python train.py --num_key_value_heads=2 --intermediate_size=192 --attn_scale=0.177 --bias="none" --tie_word_embeddings=true --init_std_qkv=0.0551 --optimizer="soap_variant" --learning_rate=0.01 --beta1=0.95 --weight_decay=0.032
Each number is 500 + 25 x the weight over the matrix's rms, rounded and kept within 0 to 999. Layers, rows and columns count from 0. Numbers have three digits each.

# layer 11 MLP up, 192x64, rms 0.272, rows 94-191, columns 0-63
460536504501534514496488482513509490494510495483510473540487482523479470478469474502491516550521494508508468529481475511477547448528525487490485505463490522534488482460475512504527516510494506
507494493484491531514491492513522474460501505509475486500473531473516515472530462512480503515497527479551469495444511485507558495462500541462487485518517551514507500509462528493494480482437513
482494466488488494499502501487456516507499526510506487511486491523522557509506529504450478529500449509581510498490548512505521542481532502481490500531515491539460502531491542522466491497489498
469510486564519533484511470493489513516530546491487508493491548515545544512488491518493487506496477505508492514486462481468497523534491528519513477487458473527496537480489536517497515534467508
529491521524548471496497526521503533494506507469522568480511476557517496521501518508543479510514526518547531517515509519509483487471480493517496516535503508487497496484528539490524560495526502
480480519502514491488467492469426472490470475464503492500527519518459516518466526438464486503466476511462510494475507509503505465466521477542523497504529482503545511526491507504483511470502477
530483502555529479520449519445451536517517513543491510496504521539471484487479479499472496560513511452489456504538519523525474521537513452525473502525486531514494479512509466519507503495478486
531512472518526444495517557460494488508502503506512500507508496476510476513510496476421481476490486467468505519519519515527485490476512508488505482538486517545511475533514525458493499492499483
509528527422507483499520516574515502486474500548501474501523472477513489503518499480489476495461469537476517473477487505503538522525499501506496506484515530503513473466502475511528503460481518
506522520475503531502470446502506500476526490496499519488489497516475496489503528498511495481522523500477489536460528544473486509479463522509477497485495483492554526497482494500489431465541505
460522510473482496500476538503434478495500501492495451452516496490501478495445511440490517496473548503523512462514515507461553520493513519493506493489500474550488460456445512505456483488492506
517503469494509516514498526467487505486518520495479540485494529487486447481504459481482483505476489499483503487554486491487508500521480536486503502541440528490470476500509532499490536505519514
522481528499499521480459505475493517475499447506519465494450485475495482488518501490534508478436504474462493471468518495510522473524463511515536522506524484506514483459494511509538518514524507
481510492518506477499534499448469509475513509515541502462511492520489465478506527530508507537484488487468459453512498482488492506503473523523488515479531479506510500502522480528448508477483502
543538518512490476506486514526511497476521528498486468489513507487503485535475462530500507481432495491494529486529456498508508512523497485477501504545494508494476482514517507499501487515483503
476505486460495523463499493547522520482554490519535468500508493490543526477481500480485565494536515519543497519502510485501424487505515528485507506485485476466485499500516499497518526487500485
487455484502480540490528545454492558505519481451511512511520502499533497492478505503505488487475555477505496519491507490476494476447446493479521505501529482477481492526482520489494524504448545
489471479495480494465514524519496495519512485493498545439501496511493493546555501500487467476509499527480497551549516498495532522523507429504487518496529503493539519530449506494473493454468456
463475496493518450518504502500477514473503525521488499515490506558468474524484504513513491470462494532509463501551478509499507502529455492497477486499470513517523539486477471518473524538511535
479487527562468539523469484502529487500520505482483518453487488465499499499475527473507507435474508525510493501525485512504455461510460519481515481454489506511513477505494510502503430464486520
489499501503515498480480528502486505507477432449504503506484477455494481502495489478485486484524505496493466526540499496480478473478489544510481520503502508516480489486479541539507451492493525
496545503511521531536511482483499545540486516486503469509441490514507498539499520573517508520478501494474510479463510482499442515508507506517487518473477494487475490503518516515481482516471512
478465512458529503548475533520484518507544485532482503516485547482528514531511512485494513475484476553501470465516481465521502528494454471546473480488506450541457487511517511501520534505496502
494495501520491457502523521476519508515530495478482476524522497512515526472473502540484479508500498497519480532474524517488446490449498501529479472462462485469540511479518497497493532487494513
544482539491514516489534492552464486490488498509476547481484491502481564485492505481487518529515493557513482479524486516507518506500500496495488540485503490464442456498451505468518502530488477
501501505488511508541471495533486486476514475525478467447518545486468487501504523500488498518513511457494489515473449502499499452504486516475488427448501485491439523512530541502510524501507497
465502492527486531522530513456479523502487501481503490468544458506474525506495481494511489560503478487505505507538485506474521508507474508478496521487481524523464496481481535477472515527510500
494500530527486481494485507486498458542532492483522522512539530494515497472488519483463529473507452502465481497471505545508513510460490501490506471500483515517506528510497508482492513546545525
499507469501438456486484548497526516483473511496501499500461526512492510532491514490503515490480516493506504466546539563505512510495522482512483530528520515484507492545481480456502517519481537
488514473485511526535511469467528490498516467473488502482513550496501516513547544501514519486461466501436487471468539521470491517518494484511503489493499489530476539484526537459498478500502484
497522532497428542550487523444523501462504536490513502509495490546534493499463476461527491479487512498534471524527474545519507489525498489466474507512523487480540496494519483474521498463515479
529506525484525491504536523495493509523464548484492494490504513470463508468502484542528496480489501474511469524508501518499487478502541465467474475540512489549515514469512493483529486507484512
517489462487515504451539507493501506524476480520494494499510537461502521499521483483484467531552513542543503462562492485511494513509513539480488502515457497511495529456481532522475480490527508
523464496490483516476501493515474485473478494510493521502497500519473484532528492517519447495505471540458499515479505516483494473523492511509489471509442477496523487466482521511552529486518504
433491506492505516484493504496538507449518547502489470473539489495490486498523515517518478503486532474470501503504546510495514529559478491467507513529473481492476493493537496459484517536532497
524504498507518499494444485483507518511455497505482445508493475511507514428480450522444528526512499491471507526544518493483485488532527527488520495461553512535479499527495491509536466499516482
526499522532489451514522499526495482512491484500501463506516481517473459533515506510500475486503474508499489489502481520458476515452518519489505486517508515534517498489548456496492532499522496
449491500481502508487549469510510485504486535486521495520477529443538469511511480530568494468525507487487469484499484549548518533493531472490515517493510482519513511489486514513510525489483489
499533484462513468490544492495503461498486551473463484507497513510522468517475487520494523502529498537439495477512503474474494548475494465508514494550492504491497518499502478502495497528488442
464514535494523453508522454441508519521493502488505511539496495485516503479516509526491514504492496497535460501513520487481480503497521468505500457502504492488526544487465445493525494478501520
487496468507530494564479489498555518446504483467521529496485518506549513507534502442505488454509522468479467520480547490537519470449499505444497493499494492514495536520462472568500492508489477
498545535502522519481544491488497507455498473496511526487487497482481463527516511508480498542508496506475466550469473529499460506478483476498510491458476555478487521509508539481478493449516497
461528513473482521508489499554496469547502506491520483505495489483487521525496486447506471509519494450479525504516516520533531450484503459525489512532507511485474512490536527466536500485500480
499521475475474509468502492535522528509517545527526513524476515505571475479489533555526482482496513485507490485564514492521483479489470460479501514516495489539467469478536529483507486472543498
512481477462541501511469515488528540481480485481464533495505491489488489480513471477516457517481539510504510482501485495499482481490470512500466503531543509499487462498472512509561508466498534
492540537480464502540511523477465500474526526499507438497537496516477449510523518527455484496484442465475460501528522505524499474502512468474516459538500492502485507495544508502474507508556485
525510473493499480506524523516499487465512522495456488461502487469483525515503472520520487529518486558509525527471510477493502483482478526489514534493517513521499509477530522487513465482490489
478465432510498483474481475483485487496482477496477497528507514507478494492510480522525489513548502514495528498444512529494532519508536499485514503522553557477523459517498505550501518554490548
505542491487488487526495456484472466523483533495491450521487517496480476501519516486486514499530520486506480494455533497539473545504516471572522513481526509503535471510523496503515531517475472
483500526478541533483533481490467542524486531453515469468512494460524521504526470493506469515481505496495471515484489489512483491506498509495509499470495451503462499481537586506544494485489495
503545519455465479515524511443482475531495527466513478485502492454487477425488468516505506486494532528494501486500514523503481484518512489552479474510503452494481503487515502467520491508508481
479500508517533478484538513565460501535526480446482489514493487513487478532524509521480496497518464509498517474492498491483450505503496521487530514490510496476483488473484545504473541477489475
497479539529491492490520489533478502478487535437499524477492499500502565512500471527475500496521480503473490464486463509455501499500485482539487467492469543496511467535514457510478486519473548
570523521525499520536550485535485528514515492520516504515513502486474501476486543521534486479530555509496506468492487507468514533477512465502499509518474511486519506463463515486442487514507507
511467471506538461500522501466470435526502507498517492549515523458521508536516485485495527480499499520504537485538515531468470504486516516468490460522545502539481480488498520515491478499515474
459536503458467451500499506477475509493530508514489472517535517519507532501537485528524474510502487452468501515485506524506520492481504494518556509547476510511496529445495482526530479526475489
526537470520512507515535463482513491514489511520459531521445516533515504527507506547508511505529511458539476520465500492516491439530505500499473462490529469483507532493504482505467493502475503
481517502528493473487515510477519486489530452554518515518502478500488503474517507494548504507501480469486535514470548494525571451532492523496514466450518550457490485473496477540486512529530485
496497496476465510488524530513495476479473496508501499461497513481506525511498520521449495511538494485522466460483492487490492496488481504506504470474502540490473476509500481491481497527497488
444494497491477495473517526510459511533503522504498488516502501487441495513425492512499506513505577496468527523484517498471526512474507516550498495466536493488473523487484487517482497493513530
485477508497496494481487509456502480496524531555506511477548474459468537545511542489479490466491495495524479502488517551508512504481450566502502521430507476488491549463500502502531461476515510
451492528424475458543484530515517509497455481533508467530509525501514528494485510501480549502506509472518534527465505465497513508474482544491504481472534495524533499494514485524513557481487530
533501472497515486520486550473517516453487478533501499471519486493518487510529506486463482518486452472506467496511488522514532491463525474534518497508467517500520544488531513487508463502532496
542468485517525516476513511464504518487483492504475492474471489491493519482566510515515500523512503490501472474483523501516471526487529477474477503530481526521501487501498488544457520485531516
515495542508513535534491523506486504500472512515477481503511471481527500480525501518532481477547492563513536519500524473411448498531481487489499491478519490514518530462431493420507508486489491
529519518499505493492515506482502461460510519518562518482515505478507511545489510514506492505489453493500489462475580477521511500450481507515527498507549508489528511465553516505548487495497479
527465503458530486474543500488480535509494522535459508495522481507506517493492458542541497520538518508486498510472484477502476516511511482493457505482488468477479512499511490535516483487506480
478504520478499531578491456478500494513510477495464535499526503480486508521493459465502508497524512523457501542493538537457496498533467488506529505519468552504479480524494521472444467522472510
508522508526511509549508558518499484525511508496467561506515484521488509540473501487504503471540502520492536508522489495501494444480491463485497489509526471531530456507494456469516484461489513
472483510494501501512539526481479533451483518473469510533481519511494544540518487468497510483487526481503531506505507517469535489481510522435490468487495500458461526499545524480479535513489510
493496521477538490488498486526530516538500511520488471468496550470546533452500493530511487455483492452517500475461546492521491515474462480481461476511511497498488532500515493471496486473504531
507526455496500483511518513504478507527516540475487519541486512538492496542497513489509508439517507449505485507509473491529473556506476488524485508461508506504499523491513512480472437495533545
519511481475543524459533468453548517496506485495524492500455482489584480458550511516520488504483521523480514480535516488510473548539518484509536482499461450477514495460514521496508485516511515
562522485516559509489524497478484491490501503513503529469509493456506504487536543524481478477517501525508495514489507471495555524509460529486490513463528534471498449524522457541450567488476477
485505523504525480516505528468481528502492527591515519520470464458502496507485491448527524493537522496522531518486537459481527500563483528495475501469526508503480465479489514441502522513498475
484481462548522510508529502480498461470501518514463514490513519548530527468465538466518514469524466460505467514481523482472479546457504540469490500468527510529516466484476483508520512511527491
474490466526490485526475494532491515533498472497495494457468517497507497491488506523501567470535558511465478469526492460521525511503493510443500485513477479509503509518500534458485505499468442
489488524530482511484558532477514493506496535441482501541492495527485526489439479478535512497432490477535506477470489499517461540473521479531481456491533463516476476515474507515530522493480529
518484554543533504510484425519468537540517488441493537463489486460485507487540522499527544504485504513518520489470512480503510444536523435498506521498488504538497503471522462541486438481463543
482484481504496512497485506471507473519487490485474478536475513502476558487485507525504499497452459486493464505548505484507506524485469517531529516558481536529482462555527483515565525526461521
500491461501514515491495483484518498488516523500494487494523491470494534490531460552528465498498517487528468509456529500469536498542522466480462482494513515503551487490488495519558490520477459
498500570496539518463544523553479508493476550489452458466477476514573498462496442527461491558541507543531493498542513489549442475513524484462477504500495466496465466492556453525520519445472508
510491491470517528531480498516550531482480517516531503501525498488518505471530497470485491516493512493511511554517535503523493464516507481489528497504495493486516512503510544494503490471480517
527434468480457514467495536533541470479512467487491523535525508460514556511538540542489532508524468524528441509517543503541523463475488480478528506492461542469532499510500506532513493490518499
542541489495493527530476492506498483460466468495532481505469510459525530505503481523532479508491478458507504468514493499473522488471489521491518492539515492510509484538467470540516500499515506
506537493480518491527473491492467522503493513504507494484495496489457516514503496469481472527519510442517506539529475529477557523512521499497563472476499499516502544503511458509489504433522518
511509459485477519492551496481563481478501522505511486529482487516531520489528507522518499535498535506526494500549483554485514459530515493488489556542498503489500493496488457508503438512485529
545533475475493444508473475526463513498455490492506495497502478533504519488513535473496514502500484468480489499442536509495515549476492538516525514493522475512500535517489519482501531481487489
484494507482470502500486465470518484474512510510491480454511539505504490517515492487532495487481499459491497558533519504524499484494506524483502522534490485536480479485520485565455507559530529
535490503491442502456547520499544488492463480493504519460497488507527494499509497491480523507485537509538525510521490527474486536513485528498461514508470500472536568465519490503484501470478486
483526468480520493457507496515488482530506500520487511497466466478538517463513540508480498457504498518545500513522496496485518459534499477489453473487553498523486490502507514519511504498514499
508482527525501560514496473453504487473540491487506474512479521502525487542487507506513466524521457513483464504470554498484550498470543521438509533527468413509493521508521467518509522501470533
498473497483452499513487519533519471495468502546496518534489529472500527455473497503494527502484486483436496446532450475470505459528488470511499483472503537480512470479474476509456502529518465
515566487506515512484489531503485498512495517481505511498567472508454464491469504488461498520489508482519476516516526480539493529492426538481553488467481524509536522488522494474540515445500535
487499497542526520527515501507536508449500517510497500472551485477473511529517499526526494504491477487504481542506506477484443498509493516511516486531515491500495484513505505503523481530493508
473527488490498517473504466502514487502516436510479549534497499515509463457506511522496436552515533514485524518487471464492504519478517461504478523502503509434524468435519473454504528492517503
472490529521521480470489524467486555537480511479460505515512492500504480480500493507528491480476478548484522500480487464480473484496507500501513484542507503532503460515509458473531479459527502
499520523500547479504481490494505530496481498513526513481520494495551477515491457516485481519516513509452518547484498479486473427457515515480477486506506516530485527509510479512482507507477479